Part of a small language model's weights.
Size: vocabulary 1495, 2.26M parameters.
Architecture: RMSNorm before each block, no biases in attention or MLP.
Training: 124M tokens, 4208 steps.
Each number is 128 + 24 x the weight over its row's rms, rounded and kept within 0 to 255. Layers, rows and columns count from 0. The size above them is the row's rms in percent of the matrix's.

# layer 7 MLP up, 384x96, rms 0.0872, rows 115-150, columns 0-95
size [ 97 108 144 112  13  22 108 108 107 128 114  74 102  17 114  94 106  83 108  92  11 111  16  34  76 127 110 134 109  11  90  14  16  14 116 113]
[[131 138 151 151 127 140 142 145 153 141 110 151 133 158  72 125 114 158 145 164 131 132 107 141 127 158 143 157 122 130 129 118 125 127 119 145 122 168  86 139 126 173 116 175 143 121 136 120 105 164 158 100  99  88 111  96 158 111  91 154 131 152  88 167 145  87 127 103 157 137 141 115 131 124 128 151 140 124 142 136  78 102 123 132 176 108 113 114 119 161 113 161 134 153 195 100]
 [105  90 143 104 104 113 146 116  99 122 114 124 141 113 125 125 161 162 105  99 155 150 170 137 161 139 154 139 111 111 134 103 138  96 137  97 140 131 147 107 134 152 144 121 106 109 132 129  87 179 101 108 147 114 127 121 127 164 134 100  75 124 116 126  80 118 127 154 143 147 121 157 118 139 156 127 126 186 175 138 198 117 142 169 163 157 153 148 127 117 113 139 115 113  96 100]
 [152 137  94  83 139 109 116 130 113 165 110 109 135 129 118 103 131 123 122 108 112 110 129 120 131 134  92 137 122 105 133 149 139 122 159 110 129 140 135 151 133 118  75 153 113 110  82 181 171 159 151 150 107 140  99 118 148 134 156 159  57 171  99 130 131 101  95  99 129 146 147 167 101 122 104 144 148 162  91 117 144 130 144 113 138 138 107  80  84 148 108  92 125 105 122 125]
 [ 82  68 119 128 142 110 127 140 124 128 100 107 160 126 132 124  93 162 142 149 109 113 211 141 107 114 110 101 144  86 109 174 142 116 135 139 162 116 146 120 103 115  68 116 128 140 105 141 138 172 144  82 149 138 139 142 112  91 135 117 108 170 149 118 162 122 129 163  97 119 117 169 142 158 142 147 139 138 125 120  92 129 132 130 144  92  89 129 139 139 142 129 142 133 129 144]
 [ 97 107 139 134 153 197 120 104  96 119  84 144 144 146 132 156 133 119 149 128 133 136 130 109 140 118 149 151 132 127 121 121 157 101 135 130 134 174 158  96 100 162 138 105 125 101 134 174 166 141 105 137 153 110 147 129 145 143 130 165 159 135 159 127 115  86 117 118 143 131  60  85  96 132 145 164 135 123 113 127 150 115  95 152 113 127 128 142 158  86 106 136 121 169 179 119]
 [163 116 130 125 139 151 119 144  92 196 150 109 142 129 109  98 108 132 164 142 101 132 182 143 164  97  61 103 130 131 125 128  82 137 136 116 122 102 124 130  68 110 108 128 120 130 113 134 124 140 128 133 110 100 155 149 162 160 121 143  98 140 129 174 136 152 150 176 135 121 153 119 118 134 145 126 126 144 160 179 132 109  98 118 118 124 120 165 131 142 158  84 130 156 132 115]
 [169  98 123 144 129 100 126 112 150 146  94 148 122 154 139 106 125 113  97 138 169 115 181 129 109 127 115  75 101  93 112 166 134 108 138 105 166  99 115 139 116 124 156 128 122 143 124 164  83 110 151  82 149 148 118 175 151 129 127 120 116 129 113 126 125 129 149 126  89 122 170 125 111 164 183 142 108 135 142 168 149 125 136 150 133 145 142 151 155 125 143  82  90 118 145  89]
 [116 118 112 103 190 129 121 154 125 138 108 110 120 131 144 134 123 131 137 141 112 152 166 174 137  87 144  98 114  94 136 156 120 130 148 143  93 135 118 122  76 142 123 110 101 152 114 142 116 120 167 111 175 107 175 107 125 136 121 170 137 158 111 141 106  73 194 139 108  84 102 139 153 140 126 121 122 115 123 151 105 131 163  91 127 135 153 153 154 128 140 100 128  83 127 119]
 [ 97 131 119 160 154 102  95 114  98 121 144 108 142 127 123 127 131 103 106 161 131 154 170 124 148 145 143 126 168 128  87 127 150 106 159 128 133 118 158 121 129 105  89  97 164  92 167  98 150 129 125 122 133 145 119  92  91  93 124 121  93 125  75 156 129 160 117 124  95 150 134 132 176 152 122 154 165 128 126 155 129 100 125 124 115  78 175 122 137  74 132 123  88 119 130 142]
 [110 101 122 107 136 132 149 140 142 173 106 116 148  85 110 108 113 117 128 133 170  68 142 146  93 120  90 108 124 128 153 122 133 117 136 114  69 168 123 112 121 108 135 114 144 186 120 120 122 128 119  96 158 157 116 108 104 165 122  88 141 101 143 169  97 139 143 159 125 159 160 103 101 164 106 121 126 152 136 119 150 152 110 147 123 146 100 119  79 137  83 124 121 123 104 162]
 [132 175 100 177 161  99 123 132 162 142 102 135 126 151  98 103 104 148 160 139 119 115 146 138 150 173 118 109 136 151 152 115 130 115 132 134 135  87 137 171 119 123 117 118 102 141 172 143 156 117  67 128 147 134 154 118 132 126 107 161 178  76 101 139 134 107 117 144 112  73  92 163 104 132 125 112 132  98 154 110 132 136 144 166 134 141 145 123 148  73 147 129 115 149 132 115]
 [135  70 133 152 145 108 142 118 101 112 100 149 128 163 106 188 124 116 138 136 139  97 150 122 122 116 138 131 164 134 135 158  81 102 153 104 124 165 136 155 129 103 110 121  95  99  98 100 155  92  92 136 142 103 121 101 133 146 139  68 141 135 120 139 163 130 114 160 125 166 125 135 143 127 142 148 157 130 140 143 166 108 127  78 128 119  98 110 146 147 149  97 137 130 146 189]
 [147 112  87 133 137  86 129 111 133 171 146 118  96 177 141  87 132 128 109 122 129 142 176 124 136 133 141 132 116 111 151 111 130 103 125 161  72 132  80 133 100 136 129 127 135 114 158 151 106 159 124 114 178 151 168  93 118 115 126 162 110 146 160 111 108 172 136 117 153  82 143 114  99 118 140 104 108 144  82 154 131  98 122 119 156 134 131  81  99 117 156 107 158 125 142 124]
 [134 139  85 138 142 174 117 133  91 152 126 132 148 112 103 140  88 178 152 151 145 115 122 133 131 124 120 125 128 111 101 147 134 115 113 102 129 139 140 112  78  60 153 123 115 109 103 160 107 130 117 114 104  87  84 121 142 163 107 142  96  80 132 183 105 146 109 133 147 108 116 152 122 153 127  95 109 124 124  92 119 109 107 128 107  84 107 159  85 143 131 131 152 104  97 136]
 [109 122  99 150 152 149  99 139 111 171 139 154 101 121 126 134  76 119 134 122 122 134 149 143 141 145 120 125 113 108 182 148 127 140 136 170  97 140  97 133 107 105 158 134 148  92 122 148 172 127 130 154  96  98 109 150 168  93 129 128  92 129 135 127 141 151 154 149 142 177 150 169 150 166 121 116 147  97 137 120 141 128 145 140 140 125 147 187 134  97 161 122 156 170 161  90]
 [129 131 119 175 113 129  96 152 116 129 159 145 144 131 151 160 170  84 177 138 123 113 148 157 134  79 109  89 134  85 114 155 108 130 146 132 114 133 135  95 113 135 128  90 121 104 162 140 108 128 157 150 133 161 113 142  95 141 165 137 117 150 143 116  97 158 105 134  90 124 150 121  97 154 155  91 132 168 101 110 120 141 118 113 159 112 165 105  86 134  92 106 160  98 148 111]
 [111 130 149  88 105 136 109 180 112 159 126 138 114 150 100 120 127 102 147 130 154 148 133 105 127 156 157 135 101 131 146  98 163 117 133 134 156 174 109  79  81 186 119 122 102 141 143 121 127 150 139 157 150  97 131  68  81 133 169 139 117 111 104 112 125 140 143 131 167 140 115 113 140 130  71 122  92 116 133 135 131 123 142 128  87 153 170 148 130 103 103 140 134 138 152 107]
 [108 166 108  97 134 144  96 159 133 126  85 127 123  99  93  79 102 110 172 155 127 156 118 158 118 115 124  87 119 113 111 128 139 118 163 127 108 102 129 163 138 150 118 149 144 132  78 131 128 146 121 127 168 146 156 104 124 149 131 100 144 134 126 158 101 147 120 145  96  84 161  91 157 131  94  98 133 140  90 118 106 134 136 115 145 120 166 138 107 117  88 127 192  99 119 149]
 [110 134 172  73 146 165  89  99 156 127  93 135 123 150  80 120 120 128 134 156 119 123 135 121 193 172 156 168 143 141 133 138 146 178 150 120 124 119  91 120 102 163  86 117 159 107 128 114 112 126 121 115 117 119 134 139 108 104 183 111 140 108 123 112 128 112 126 124 156 141 101  88 103 154 123 154 112 122 155 114  95 128 106 135 122 147 119  75 141 100 120 138  86 130 127 132]
 [124 115 101 137 163 149  95 121 152 138  99  94 115 146 110 104 120 115 170 118 115 125 150 145 133 132  93 138 105 112 160 113 145 123 130 146 138  94 114 116  65 169 107 181 152 143 123 128  88 132  86 115 129 128 118  88 146 170  78  82 111 138 157  93 109 149 109  95 114 156 123 127  88 110 160 142 106 151 123 138 118 107 110 116 156 138 148 108 143 154 127 118  94 107 100 158]
 [104 117  57  91 120 163 128  68  82 155 107 133 100 157 121 145 109 149 112 115 170 109 114 114 174 115 148 144 125 120 167 115 180 117 147 116 127 129 133  97 118 125 112 117 107 135  99 117 131 129 106 116 104 106 146 134 146 136 162 116 138 100 187 140 139  77 100  98 129 114 126 153 108 100 110 171 159 136 122 127 130 119 132 120 108 129 109 135 120 128 124 129  93 173  94 139]
 [184 101 142 126 153 109 116 128 106 131 144 118 147 137 143  80 103 128 128 173 105 130 113 134 114 109 144 161 122 102 151 150 138 111 139  78 103 102 133 155  96 153 163 116 155  84 142 148  94 122  98 158 151 105 178 142 130 110  82 101 151 113 102 187 125  99 118 157  87 129 146 127  76 134  95 115 119 128 115 129 123 130 111 116 138 109 122 147 115 108 156 100 146 163 141 133]
 [135  87 122 126 168 151 122 117 112 150 120 137 167 101 109 165  84 127 124 167 172 135 140 101 137 148 138 101 114 115 103 124 145  98 120  71 136 128 148  87  68 128 110 135 133 130  93 149 107  92 131 140 158 103 109 133 115 121  87 139 109 124 100 167  99 138 102 123  80 114 155 151 115 108 113 124 125 155 150 107 168  93 139 124 113 144 108 174 142 149 150 124 159 106 108 113]
 [133 121 126 135 154 181 118 112  78 131 128 133 174 142 114 130 113 149 115 140 157 120 117 110 140 158 161 110 156 109 106  90 154 154 152 101 163 135 113 121 105 106 146 131 152 106 145 147 117 133 140 128 102  79 113 146 113 108 127 111 125 117 153 143 127 117  79 103 137 132 101 171 150 153 112 123 120 115 149 136 153 137 106 193 112  95  95 159 161 161  96 137 112 143  63 150]
 [ 95 111 109 121 136 127 120  70 121 102 134  85 145 123 112 115 122 105 153 167 154  83 110 127 143 131 115 140 109 145 130  90 121 135 105 116 151 116  90  96  76 135 160 108 132  74  83 147 130 107 150  99  89  86  98 133 125 115 138 127 136 119 141 152  91 137  87 142 159 161 164 130 138 136 143 142  92 120 135 150 148 113 155 162 172  90  95 130 120 155 148 145 112 125 131 123]
 [165 108 139 142 137 115 122 128 106 127 123 139 105 160 117 106 111 160 111 142 159  83 131 151 150 180 125 137 121 138 130 114 165 132 115 113 178 122 114 142 121 111  93 134 130 155 152 125 153 153 149 128 103 130 131 155 133 112 136 112 191 131 107 141 130 156 172 112 101 136 152 173  98 116 152 118 176 161  77 134 137  98 124 119 118  82 136 159 123 147  99  95 168 150 106  82]
 [110 133 115 141 146 144 150 117 103 131 138 115 153 116 190 161 139  87 101  99 127 133 133 116  93 186 140 117 145 123 125 104 118 128  97 113 152 141 113 151 120 150 135 105 164 103 149 160 102 144 152 129 151 110  91 135 132 154  83 159 143 156 151 147  64 103 152 142 153 166 157  88  86 121 166 139 105 155  94  89 143 110 137 136 154 130 127 116 119 127 139  96 136 139 133  99]
 [138 117 115 125 158 120  79 148 118  95 118 142 165 100  98  76  73 108 120 167 140 157 164 101 122  83 109 140 114 161 126 118 131 141 128 101 143 124 130 156 122 150 142 124 123 116 139 103 119 117 121 101 104 166 143 134  77 163 114 121 124 105 131 162 131 160 115 147 112 127 110 135 181  81 142 108 121 152 121  76 154 119  98 145 135 134 143 123 155 108  83 116 117 108 103 164]
 [ 95 101 108 141 103 156 117 110 150 118 139 108 148 109 141 124 112  82 126 101 147 177 158  73 139 160 116 154 168 129 122  68 101 150 139 120 154 153 168 105 105 126 118 122 167 101 123 162 121 158 111 115 122 119 142 129 134 121 131 149 159 145 121  81 137 105 133  83 156 140 144 171 128 125 134 117 147 125 130 117 134 114 107 127 137 110 130  80 118 101  91  68 157 102 116 133]
 [118 152 120 143 131 179 164 106 135 159  93 101 102 153 112 129 105 197 147 104 153 124 137 130 194  71 129 124 120 108 152 106 106 126 145  84 144  96 156  96 109  90 126 107 130 142 140 140 132 136 130 152 106 104 134 175 156 140 143 116 124 118 148 158 127 103 103 150 160 107 118 110 106 117 147 126 157 121 143 115 137 115 157 137 145 128 157  96  91 137 118 113 108 103 169 102]
 [131 135  90 130 168  88 111 125 139 118 154 105 115 147 150 128 121 141 118 112 164 131 184 135 124  98 122 128 151 112 107 162  84  92 126  81 169 169 118 164 112 108 156 101 104 126  91 125 142 138 149 117  98 141  88 120 140 115 142 114 139 138 104 127 159 149 103 122 125 149 113 156 110 117 148 122 136 183 147 137  99  56 145  86 134 113 109 123 147 142 159 117 160 107 134 135]
 [136 165 117 168 175 118 156 129 144 175 125 113 114 140 118 141  90 138 134 142 184 120 141 143 134  86 139 130  85 107 109 162 101 123 143 101 152 149 137 133 106 118  96 155 156 124 130 117 117 107 130 157 131 133 101 106 132 140 152  96 139 119  93 131 108 121 132 116 120 120 132 155  93  95 187 116 144 159 157 136  72 145 107  90  97 101  98 126 126 122 138 125 149  94 172  87]
 [131 118  86 139 121 133 106 151 128 162 130 126 124 117  94 142 117  88 115 156  90  87 127 169 122 151 142 134 131 105 133 158 110 102 124  96 130 104  83 144 110  84  98 136 136 114 117 149  93  99 150 158 125  68 137 150 123 144 129 140 133  79 133 171 132 167  94 134 113 115 147 148 131 108 159 148  84 174 125 102 144  66 104 116 158 114 113 126 125 147 137 109 160 129 130 143]
 [162 100 117 108 123 174 124  83 109 160  98 136 169 176  91 159 112 144 118 139 149 104 148 164 133 143 145  97 103 135 124 102 128 145 134 108 173 122 109  90  98 109 102 144 140 153 125 135  98 129 120 124 126 116 167 186 144 159 137 141 143 122 110 174 112 150 141 110 123 111 135 121 118 134 149 141 129 142 137 122 155 101 106 147 134 123  63 165 112 166  98 106 135 154  92 146]
 [130 120 148 132 152 113  96  93 123 127  78 143 125 183 160 129 126 144 139 146 148 123 149 102 197  87 127  94 133 152 145 129 103 105 109 158 136 118 144 119 102 132 138 127 116 135 112 118 107 140  56 147 109 134 104 122 155 153 131  94 140 126 141  69 118 104 159 138 152 133 103 159 124 123 182  95 131 148 156 119 119 122 130 149 112 161 144 125  87 106 131 142 136  89 108 100]
 [158 119 106 153 113 142 146 173  86 128  97  89 129 170 123  91 103 124 139 100 104 178 137 121  97 105 138 107 130 173 186  88 126 151 159 146 125 139 124 101 107 118 139 122  99 106 147 156 113 120 124 133 113 113 132 144 125 145 115 125 123 132  92 105 119 140 126 108 144 154 104 154  96 120 111  98 119 126 113 123 135  74 147 115  80 140 120  97 119  68 166 134 147 109  92 152]]
# layer 7 MLP down (transposed), 384x96, rms 0.0789, rows 115-150, columns 0-95
size [101 117 135 130  14  20 108 108 112 127 108  66  91  18 120  88 105  72 106  92  12 110  14  32  75 118 107 125 118  11  86  12  13  12 110  99]
[[136 130 113 127 112 148  88 131 132  99 143 121 105 113 193 127 171 113  71  87  99 113 146 126 135 115 115 128 116 162 143 175 152 150 188 114 148 135 143  85 140 125 166  99 119 112 151 141 124  92 112 115 150 184 111 158 125 147 136 109 123  98 137  92 141 139 107 147 158  93  95 126 156 117 118 105 120 110 140 109 155 178  99 148 124 136 142 121 126 135 118 150 121 131  95 142]
 [128 154 124 160 132 147 129 121 141 130  97 134 112 153  81 168 136 130 165 103 136 140 146 134 132 143 147 151 123 117 112 138  91 123 134 146  85 137 158 128  78 149 106 180 131 105  95 146 103 154 105 139 142 120 109 123 116 111  82 177 128 107  85  87 148 121 133 132 146 108 102 132 115 156 173 166 131 131 113 159 148 103 144 103 114  65  95 101 148  94 136 120 151 141 123  98]
 [115 137  85  88 150 113  85  99 120 111  70 123 207 120 156 102 117 147 105 128  70  95 109 122 137  87 140 139 148 138 128 172 133 146 119 148 120  73 142 115 111 143 149 120 125 132 147 120 126 141 136 154 149 134 147 122 107 141 149 149 132 129 105 143 157 140 116 124 112 137 106 140  76 123 102 143 172 130 116 120 164 125 117  96 119 128 164 124  95 132 140 104 131 107 173 150]
 [101 154 113 127 119 169 161 108 116 151 104 107 131 115 123  77 144 114 106 120 126 143 138 137 126 131  97 153 153 116 109  90 150  73 110  99  65 145 106 103 103 140 152 134 134 134 117 118 138 103 128 103 156 147 144 143 117 110 145 136 133 101 120 103 115  85 113 117 132 137 166  62 130 117 130  97 122 143 120 102 169  78  96 121 117 121 179 151 104  97 116 100 102 134 103 156]
 [119 145 139 102 144  82 107 143 106 112 166 115 121 134 113 147 144  92 152 110  97 152 121 129 120 122 127 106 162 161 172 116 104 157 116 158 175 102  82 138 156 107 145 139  87 133 124 131 114 119 134 145 153 137 140 115  98 131 130 144 103 104 123 152 138 128 157 112 109 179 117 149 165 129  96 128 134 131 153 136 122 168 157 135 127 152 176 141 142 194 159 158 163 140  81 131]
 [123 132 148 122 124 114 121 168 115  91 110 139  82  98 117  76 158 136 110 142 161 132 152 144 117 122 104 125 163 135 130 120  79 153 145 118 135 137 148 142 182 130 160 146 119 101 115 122 114  99 108 138 145  96  72 122 147 149 162  77 123 120 125  85 189 147 105 127 110 111  72 168 143 125 128 141 126 147 149 150 115 139 118 125 113 152 153  94 118 141 137 154 136 132  88 132]
 [ 94 176 122 107 111 142 100 129 171 125 129 130  95 145 145 135 141 148 178 119 103 136 111 124 140 120 163 140 170 115 169 153 151 151 139 150 143 114  81 118 113 142 112 114 138 120 108 118 116 112 126 202 138 139 131 113 116  85 141 164 149 137 178 122 116 111 127 165 109 160  80 107 164 136 100 184 148  98 144  96  98 140 113 148 127 107 103 110 132 117 132 121 144 123 113 139]
 [117 131 106 133 106 119 164  96 132 122 157 148 132 104 148 138 161 147 111 106 149 104 104 119 121 134 102 146 107 152 114 173 106  96 146  89 152 127 116 145 155  98 134 167 116 134 140  92 113 117  90 145 125 111  84 176 127 138 156 142 153  93 171 136 150 129 121 127 146 112 158  94 120 139 145 170 169  93 130 117 156  92 122 195 129 140 132 143 110 181 134 163 134 140 150 133]
 [167 118 119 100 166 160 129  92 138 151  94 105 129 124 136 126  93  72 147 128 123 126 156 120 147 119 140 127 133 150  97 159 137 121 156 124 117 121 171 125  82 126 113 128  94 128 122 132 126 102 162 171 146 148 156  87  89  83 133 115 128 138  75 164 135 144 112 113 117 137 155 111  89 142  86 132 190 124 120 140 154 131 109 118 119 129 172 161 117 120 152 145 106 106  98 131]
 [110 162 159 122 107 106 103 136 114 167 129 123 143 165 144 138  98  89 123 129 126  84 152 103 113 135 108  66 165  87 150 137 104 135 123 136 114 158 140 153  95 111 147 114 165 154 144 131 125 116 133 138 166  77  99 133 119 116 123 140 131  92 137  86  87 129 129 165 136  93 141 170 126 157 138 117 106 122 148 136 131 180 152 135 112  87 144 152 132 149 150 121 175 123 129 113]
 [155  97 140 113 122 171 115 160 151  88 134 108 129  81 146 134 150 156 104 102 113  97 102 102 122 158 152 162 147 153 115 160 157 103 163 108 138 121 122 100 148 123 184 120  97 135 154 152 171 150 151 135 122 104 133 141 150 151 104  88 136 119 120 154 163 121  81 122  93 147  97 114 126 109 126 128 101  96 134 116 151 124 148  83 164 122 140 135 123 122 124 145 145 167  95 161]
 [126 155 149 163 127 137 134 137 139 164 141  95 174  97 138 123 171 140 145  99 132 119  92 151 138 150 128 121 101  83 124 113 184 131 127 115 122 112 105  75  95 160 122 123 157 146 129 144 133 145 158 136 142 171 134  92 100 129 139 123 137 156 110  77  97 119 137 122 148  80 143 157 138 126 142  95 114 134  88 117 116 104  93 103 103 122 141 138 159  89 137 168 135  86 127 107]
 [111  78 105 100 123 167 139 105 129 116  83 131 170 176 166 106  78 142 128 121 127 124 140 107 101  99 156 115 132 140  97 118 130 170 138 120 167 140 106 132  99 164 116 124 138 104 168 130 130 132  88 134 142 133 106 135 144 132 140 149 115 140  98 149 127 147  92 151 124 144 111 185 126 111 140 126 123  92 120 114 152  97 112 152 109 162  80 149 134 137 113 159 139 182 159 121]
 [172 132 139 128 143 100 141 147 141 131 128 111 103  89 147  96 168 103 121 138 104 123 115 147 103 119 107 141 137 163 143 115 132 133 142 133 107 123 128 158 196 136 182 108 127  86 131 134 134 116 147 170 158 163 153 103 109  99 144 109  94 127  70 119 163 122 110 139 103 121  74 154 146 147 100  67 132 147 105 145 128 147 140 112 153 134 137 123 129 150 120 135 153 134  80 119]
 [122 119 101 132 124 118 151 118 114 155 135 105 111 130  86 139 146 116 134  62 162 132 107 153 148 102  79 124 126 115 158  99 146 138 124  75 147 107 130 122 161 118 148 160  86 112 104 132 108 118 118 131 125 135 125 162 110 122 133 116 136 170 180  89 138 109 133  94 101 114 153 148 123 129 124 123 152 170 123 168 153 103 143 118 155 163 153 104 109 159 103 171 116 163  83 135]
 [100  96 114 145 146 134 196 101 158 118 129 139 132 160 153  86 129 160 129 138  98 132  79  92 142 155 158 144 117 160 132 121 153 126 136 153 144 105 111 107 148 113 144 146  93 169 138 142 144 115 121  82  93 136 123 135 105 135  56 101  95 146 107 147 115 118 155 117 133 127 140 109 158 132 120 142  98 106 122 120 112 132  90 156 136 158 154 162 170 155 130 131 134 149  93 125]
 [120 131 125 116 156 118 178 127 109 119 167 142  79 112 140 147 150 158 151 131 125 117 162 154 103 140 138 124 171 123 129 159 125 115  98 131 157 111 148 129 160 123 138 118 130 110 146 114 125 109  95 123 117 143 153 176 129 120 164 108 135 179 128 126 167  90 173 124 183 119 129 113 150 153 132 120 139 191 113 140 151 164 172  74 132 139 132  87 111 145 120 163 132 111 144 130]
 [127  91 123 163 109 155 156  73 148  99 180 105 110 149 136 176 154 154 121  93 110  90  97 104 126 122 160 139 151 145 165 102 117 147 101 125 162 155 136 107 100  96 135 105 119 123 188 154 155 151 125 107 122 131 111 130 113 139 133 120 136 111 105 112 161 110 137 104 140 172  93 124 159 157 135 137 120 135 152 140 118 135 173 157 115 145  98 116 130 140 158 140 110 121  88 116]
 [125 117 136 126 139 108 140 106 127 141 140 153 106 164 166 112 146 130  99 118 130 171 103 114 105 144 119 131 145 156 127 187 178 131 148 150 107 136 128 121 142 121 157 116 141 135 154 121 150 159 124 163 134 178 145 126 137 112 141 128 117 159 112 143 116  84 116 163 129 111  85 157 161 134 103  93 172 133  89 153 132 136 125 119 115 147  67 152 147  84  80 137 174 139 152 149]
 [125 154 124 149 156  85  93 191 154 171 107 136 143 124 137 119 148 145 127 156 149 154 115 120 145  86 141 109 126 128 154 106 102  94 149 125 115 133 118 120 134 142 137  97 144 107 111 138 116 116 122 137 111 152 152  98 130  45 143 131 121 120 109 107  88 156  82 166 140 136 155 121 160  81 116 156 141 180 143 107 106 122 128 116 130 112 138 106 159  96 121  80 134 117 132 140]
 [135 132 160 127 126 110 115 141 137 101 121 119 124 116 137 149 197 122 155 157 103 128 140 123 104 107 101 148 144 165 111 135 143  92 166 145 128 120 118 155 117 118 166 132 109  99 112 122 149 161 100 150 120 142 135  88 101  81 127 118 138 120 132 111 174  98 110 159 125 126 132 110 135 125 111  91 105 131  94 163  94 126 167 116 160 142 143 132 146  87 143 118 207 114  84 101]
 [ 64 137 110  99 144 151 143 143 104 126 115 135 135 158 130 116 126 142 130 129 142 163 189 121 134 133  93  72 166 128 139 173 134 149  98 131 107 185  84 114 127 139  83 159 132 139 161 135 145 132 128 124 158 154 104 179 139 118 149 148 121 125 173 127 115 132 182 121 112 145 111 135  96 122 144 101 110 146  81 123 129 131 151 154 145 139  95 113 125 143 113 121 126 111 100 119]
 [138 113 163 109 130 114 100 170 161 116 130 101 143 116 124 100 125 123 104 160 129 140  81 152  99  78  96 138 137 119 144 110 105 157 119 130 101  94 127 133 189 128 197  94 150  84 121 112 125 142 134 163 154 157 131 103 106 141 136 116 135 129  81 148 176 127 124 143 121 166  64 164 133 127 112 103 129 145 103 138 142 154 151 117 139 138 138 137 140 127 124 144 151 130 105 115]
 [138 139 119  94 147  83 122 165 159 133 158 117 143 165 132 140 147 110 151 127 102 161 171 110 132  92 114 157 145 147 150 139 138 133 110 134 125 117 130 103 101 148 123 105  90 133  86 119 139 122 112 161 174 173 166  83  75 132 121 165  98 131 100 150 125 127 104 135 111 172 109 121 145 129 102 111 173 139 112 114 146 123 155  81 144 173 146 106 162 110 134 145 142 119 138 141]
 [138 180 130 146 131 104 164 185 157 134 134 120 102 119 156  90 144 171 164 128  96 157 102 134 124 132  98 144  72 147 115 132 163 122 145 129 135 101 158 127 152 120 102 137 121 123 113  92 165 113 142 162 175 134 150 109 115 118 105 136 155 102 108 102 141 142 143 100 137  94  93 109 137 149 108  64 123 148 116 104 147 106 128  97 151 141 124 140 155 125  97 109 145 109 135 157]
 [106 133 110 104 116 128 146 129 142 113 131 161 163 153 115  87 177  80 137 132 127 168 149 168 153 132 135 121 137 105 104 124  98 133 119 154  94 147 143  89 106 137 137 109 156 151  94 146 115  75  78 156 124  91 116 129 150 105 105 112  82  84 131 158 123 138 109 149 143 112 117 129 136 129 154  96 133 120 121 110 166 133 107 150 101 136 137 138 129 102 159 132 164 143 117 193]
 [138  89 116 125 111 153 128 152 166  80 154 136 140 140 109 164 135 150 137 109 111  94 128 149 189 127 107 142  91 136 142 116 106 120 137 140 146 165 142 110 140 102 122 154 141 152 120 122 126 124 148 163  72 103 154 125 116 109 151  75 167 146 155 112 151 111 114 123 168  92  94 170 121 145  92 119 123 124 129 147  74 140 143 144 128 139 113  91 157  99 159 142 101 116 127 107]
 [147 123 129 106 138  69 149 112 164 130 175 128 134 127 101 150  99 134 127  98 120  98 162  81 106 150 113 124  99 120 152 143 123 102 159 143  85 101 100 137 114 108 144 103 162 137  70 134 104 111 139  97 130  93 135 117 154 149 126 133 110 122 101 140 136 134 162 133 170 103 149 107  80 122  93 139 170 110 141 116 171 111 143 124 123  94 133 119 103  98 138 112 121 118  76 120]
 [203 132 133 126 140 129 130 179 144 169 128 141 186 155 134 114 110 120 135 132 124 130 124 128  61  87  78 126 106 107 133 137  96 123 157 144 112 118  81 113 104 107 141 116 117 157 126 125 118 115 125 170 113 144 137  91 127 122 149 123 118  85 120 164  70 143 139 108 116 116 179 113 118 184 110 135 142 123 139 124  99 115 120 137 118 151 124 138 131 141 119 164 125 103 135 139]
 [134 152 151 124 128 107 110 169 103 130 146 139 163 149 143 164 176  98  95 163 134 121 183 151 107 118 157 126 201 143 149  97  93 141 129 108 155 145 123 140 145 126 151 112 135 112 140 152 121 123 141 156  98 152 114 123  89 142 141 138 110 140  84 116 166 137 110 132  60 108  96 151 118 143 127 111 131 142 109 135 106 116 118  82 114 127 154 133 120  97 127 128 177 136 105 145]
 [134 115  97 144 134  94 137 112 115 114 118 141 121 137 134 107 146 135 105 118 144 123  66 111 127 160 152 130 124 136 100  80 165 129 113 165 134  70 118 116 121 145 153 177 149  95 146 133 159 112 161 140 175 136 165 112 118 124 155 137 101 136 161 126 115 131 166 124 162  82 107 154 176 118 127  99 114 128 130 145 168 177 140 154 140 147 159 160 136 143  93 151 109 124 107 118]
 [106 125 128 131 168 113 141 130 166 138 108 156  99 108 123 108 112 141  98 153 132 137 130 104 121 148 108 146 171 113  99 147 139 119 125 146 133 116 145 127 192 134 130 150 160  78 148 110 108 149  57 110 140  98 123 106 144  96 127 115 121 121 147  91 156 173 112 160 143  95 111 137 157 130 177 129 102 146 114 162 107  81 146 130 123  96 108 145 177 132 103 107 138 153 120 140]
 [119 135 126 128 125 117 136 101 121 116  95 118  82  76 144 115 133  97 107 170 122 116 103 129 118 114 121 145 124 101  95 111 118 152 125 119  96 127 150 137 183 140 179 119 148  93 125 144 124 123 105 111 109 134 111 129 152  98  94  93 156 137  99 131 102 128 151 158 149 105  82 140 178 120 104 101 107 154  95 160 148 133 162 139 101 120 169 150 134 159 121 137 148 129  63 100]
 [143 151 129 115 132 103 104 173 139 120 125 141  98 115 120 121 156 113 150 104 141 138 175 155 124  97 107 141 157 165  99 116  82 116 145 131 141 148 166 163 140 137 154 132  72  71  84 107 120 150  97 118 152 167 132 105 133 126 146 143 104 127 108 117 152 114 122 168 148 115 107 133 149 121  98  84 132 144 125 145 102 147 162 103 145 169 157 111 122  98 128 133 169 107  94 105]
 [203 103 126 110 127 136 109 143 139  88 170 135 178 119 128 136 145 119 142 113  91 168 129 149 118 175 175 154 171 123 115 116 132 156 117 137 142 134 124 124 118  98 120 160 143 148 145 112 136 125 145 117 149 105 123 114 156 148 108 134  86 120 124 113 215 121  95 125 132 123 143 129 119 138  86 126 134 111 130 101 141 105 106 113 115 144 148 120 151 143 112  85 147 165 127 168]
 [133 147 135  83 160 172 125  97 160  97 139 158 100  84 150 144 164 108 110 149  96 126  93 139 149 152 142 127 154  99 136 143  83 169 132 152 118 132 152 147 156 137 135 119 119 147 101  81 121 114 132 121 141 116 129 123 110  97 176 113 116 143 123 101 152 181 130 156 123 139 155 125 152 151 144 143 104  96 157 123 115 128 141 125 128 146  88 150 106 184 112 100  94 129 165 145]]